Weights of a small transformer language model: rotary positions.
Each number is 128 + 24 x the weight over the matrix's rms, rounded and kept within 0 to 255. Layers, rows and columns count from 0. Numbers have three digits each.

# layer 5 MLP down (transposed), 768x192, rms 0.0516, rows 577-591, columns 96-191
137096107145150131155130157112104178128103138137104152087120110183134163143094108144101132122138109145152153166173127063104127184171133145141119135137144149114118132149150129083136120132128133141115153139125164130111124119138153095166157127122109104115159092134108136135134127129133144164
161141126111132135103132120152136115140102139093145153146123126144171143140147136161129131161105112096097180142140128118167157109152097139128130126156124081141146135107115120148107133162119057103143122126121129145136093124107110116142110132114105070102129130147135095154138152113184134121
165130153159132125085124144091089120121132108114136084120131121150142130112132183070125114106141145119163103141126134095082151129123111102175138161094110110128096133112117140108118125128159110077105143179145128145142138124117123102134123144133095115112105152130119121130128106087164104139
137126158130107132107120145141119155147150136121118166180125169152119163136166124112141139179170114127137136133128123116119093101118125142101144134113106146131105168115152172175171112109121127124112114161111126135120185145115127173109079139122130149135102121200106134072163107123114103148
103118095078111134144108152128117151167128133150166106134127077129132126142142089123106116162143164104126115141116150109128060135153129135146126119122102165109126122161152135143134111129134107156098102138124141112134123147158131149121135186144081103142101115127078102119105118117134141072
116148114138141122126126184140085139119139158120092123149142114145121109147110146150127148095102116110134113144133133136111126127134112112192151094130129130058135171147109111134122128159109147154120115123101126121138116119108116135126158121158129145136106154130115151139083111161112074090
161108136133130086128137101145119136129117096165131100167118112107130082148151117111144118148120142125142097082099122122136122127124138127124108127134123097128082116136140158130136122149143139125125145075118127108147102107104160143116140122136123135196127099091138115142145132093127128110
119098138054140118162131108115091143123128118072167134125124112121098110088131106119114151163161128145139111120114135126129116129115104094154109086149103124112073132108123170126132147090151088126126138134122085144119112121116153135172095079157137140155086078175144146172110151103124140115
184105098141127134158132144125118124119128117151071125158126115125126150166128071107139103116126148102098157127147146137125107164130130166139155113123160151142151149136144131129116106144138104143139165153099172132119123127159138117141136143104086127133116148102117123156152121124132160127
170134132165142130137168169137114093122130129110133137124133113123154163133155129161124128146114144176152162107148128112162099089129080118091120147118123131119133114158140129101140139107206153164117121131164137142113200119118150095131140151124138109110073121114104116153146130147126108145
163155152126149097093156150093166146147136128131125139120115145149124133114115153143166147115148111103139148126163097089120113102139144183099107151141116161132141096087148082127110128140135122082118125154167146154148133184132137128139131146108121144094129147171112163133133136111149109134
158041138162119124135154075148147125099105151093089146148143134138159155137116104087127135126110147150178083128150146126155137113138122137082129057121165125120117154088130140117120088142172112144105128132146147109085172148160114134176139138151166133103113091111168153124127123138146100114
136144131134125106084146132171159144142126128124118138171130139145162155178074158107130104104164119162141128124110113146101125156138109112145096123089087152120141091094110119133159122167126133159117085122099121126093103134124132127132100099108145136128101139046112121132122154096106131130
080169179126080116101106067171104141112088107114129115169161132101134137109077139159109123103115163116105128156086176105089104179132104140130112141075130073113159145136131112145113127131181123144109109128131142122103129096086144136161141124098128129119169075115150143143128143194104152111
097117124138188136112081119115159135154144103141151141113130118136117124103088116129124148113106105089116047046128137167104164127150151163128183059108112152105090100161119094132140132073122141130083149153114112097137103166118140111121136084116099131138133128159136108161112114145151133149
# layer 5 MLP up, 768x192, rms 0.209, rows 578-591, columns 96-191
144129117127145074119093099143121099105136111147160111102122125113155120161146111136146133112141091110128137115090149077125122180136119159115181138138085116072147140133089145137167106097080172116110129149129143110137154146140157094141114156105094139137135123151179096120109103123117084105
118164126149113134086144113132161097132159146122136103080116116082112061122165128153126145137125141104133149117120152152149114159133145141110152151157157126164123165133127141155095146122127092109130084160147120140132131102144103154139081155124135138187129120143152092096116121153155104114
150114127103138118119129114136115120130157129139110138089136156166103127136143140111157108108136186146135133159137157133117101136081125137094125131128109116138120169096151120142118119124119106120125128145117131159115118131125124154100070118126132120121122117094144148138143163166124117127
099142136122119113133120126154132151135092129137110142131155138110132161116106153157101133132111104111145139106122132119126150102136115116144133147135109121125176104167135114121098149101109113110119181130106151104136117115140125157134115151146180099104127078128092107118104110127138104085
148132094167113137133113108095160166083118174098077141139127122124101125157106157093133166114149148115145101087104141152096120079109110162107118112152112113169117144140106100102154110148141151134138144142139156126141106190111143122100146132152093165099149140088133122125102104166137080115
099127115114110123133140106132145160147137106132145137118102113129116125159122115120153106123138110172130172127090124148146138127155154095145173101115135143118148139139127110164115124138094147119139118143065166168135102114140153166133103186107151119069096132118131116141100152180135139177
100107086101128123156089130092109171134129109157106138131110134104200163111181116141102181141206163155137098115122113110190154186097145107101130071110102139115151132182142139174109112182120097134150099136116123133097141137087095172123082126099160159140089170109109125156098091184156115162
161135071099160124160111097126124132095124132122132094117159126129108163122102108133120120160101133088158121111146131119136133163113109166089122133146105128128133103111144132131136100115108135158128100115121131126115142114113080118149116158137123155139106102107079158102132133111141127089
176128113129102132143120117170138103157140144124142164176172127153097075124108104122119099132113109143139149114138101137139146143114129115120120117085076116151145109148117128077120136168096121153152127175141080135156140117104139152147102169096132150127124160105131137104072121144123099178
094164084092165168154146106123127162146155114096142110116140124140185119127110107151158146121096085117136105144153081135115135161162110120111146122148095161157123148131135106112162158154094140129106140098143133138117190159135124081116115143146120111109151150096140167125131126161091129121
134107117103127134183121115134147116088106125069164119146140126138155107130067145169173130111099142137182131139118090144153124105103136162078106114122149104146151144154107123146154169136108159153142150134092121109099155151190186139185135158142126150162129075109108136132105121104140120122
124180132144127132127138167152138159138128119115159092096093126147135096119161139140111103106124131071100165089127076136103154159102149163131150159120114048142140096136094133155131144130107126129158188162141136147157119132149166069131178138097100139105152090082119140108124116122130125078
091161132144102163120125133155098097154114153105095128102126145108132136113097168122126140102114128106116109122115137116116144172124129101127088106168100137127093213159115151147160128106124082170130097093146163122107115099138140117139097161151156121068155098095161145099107142135160120073
137132137156129124181137138162155096125124051091142123113124113160099114128114141159144142144131111108088101092154151142107096177124129149146138109121133138107119097093114095141141118048096120085097136130109129139157119117126152126080165099163147143149123168114162126130095138135172149175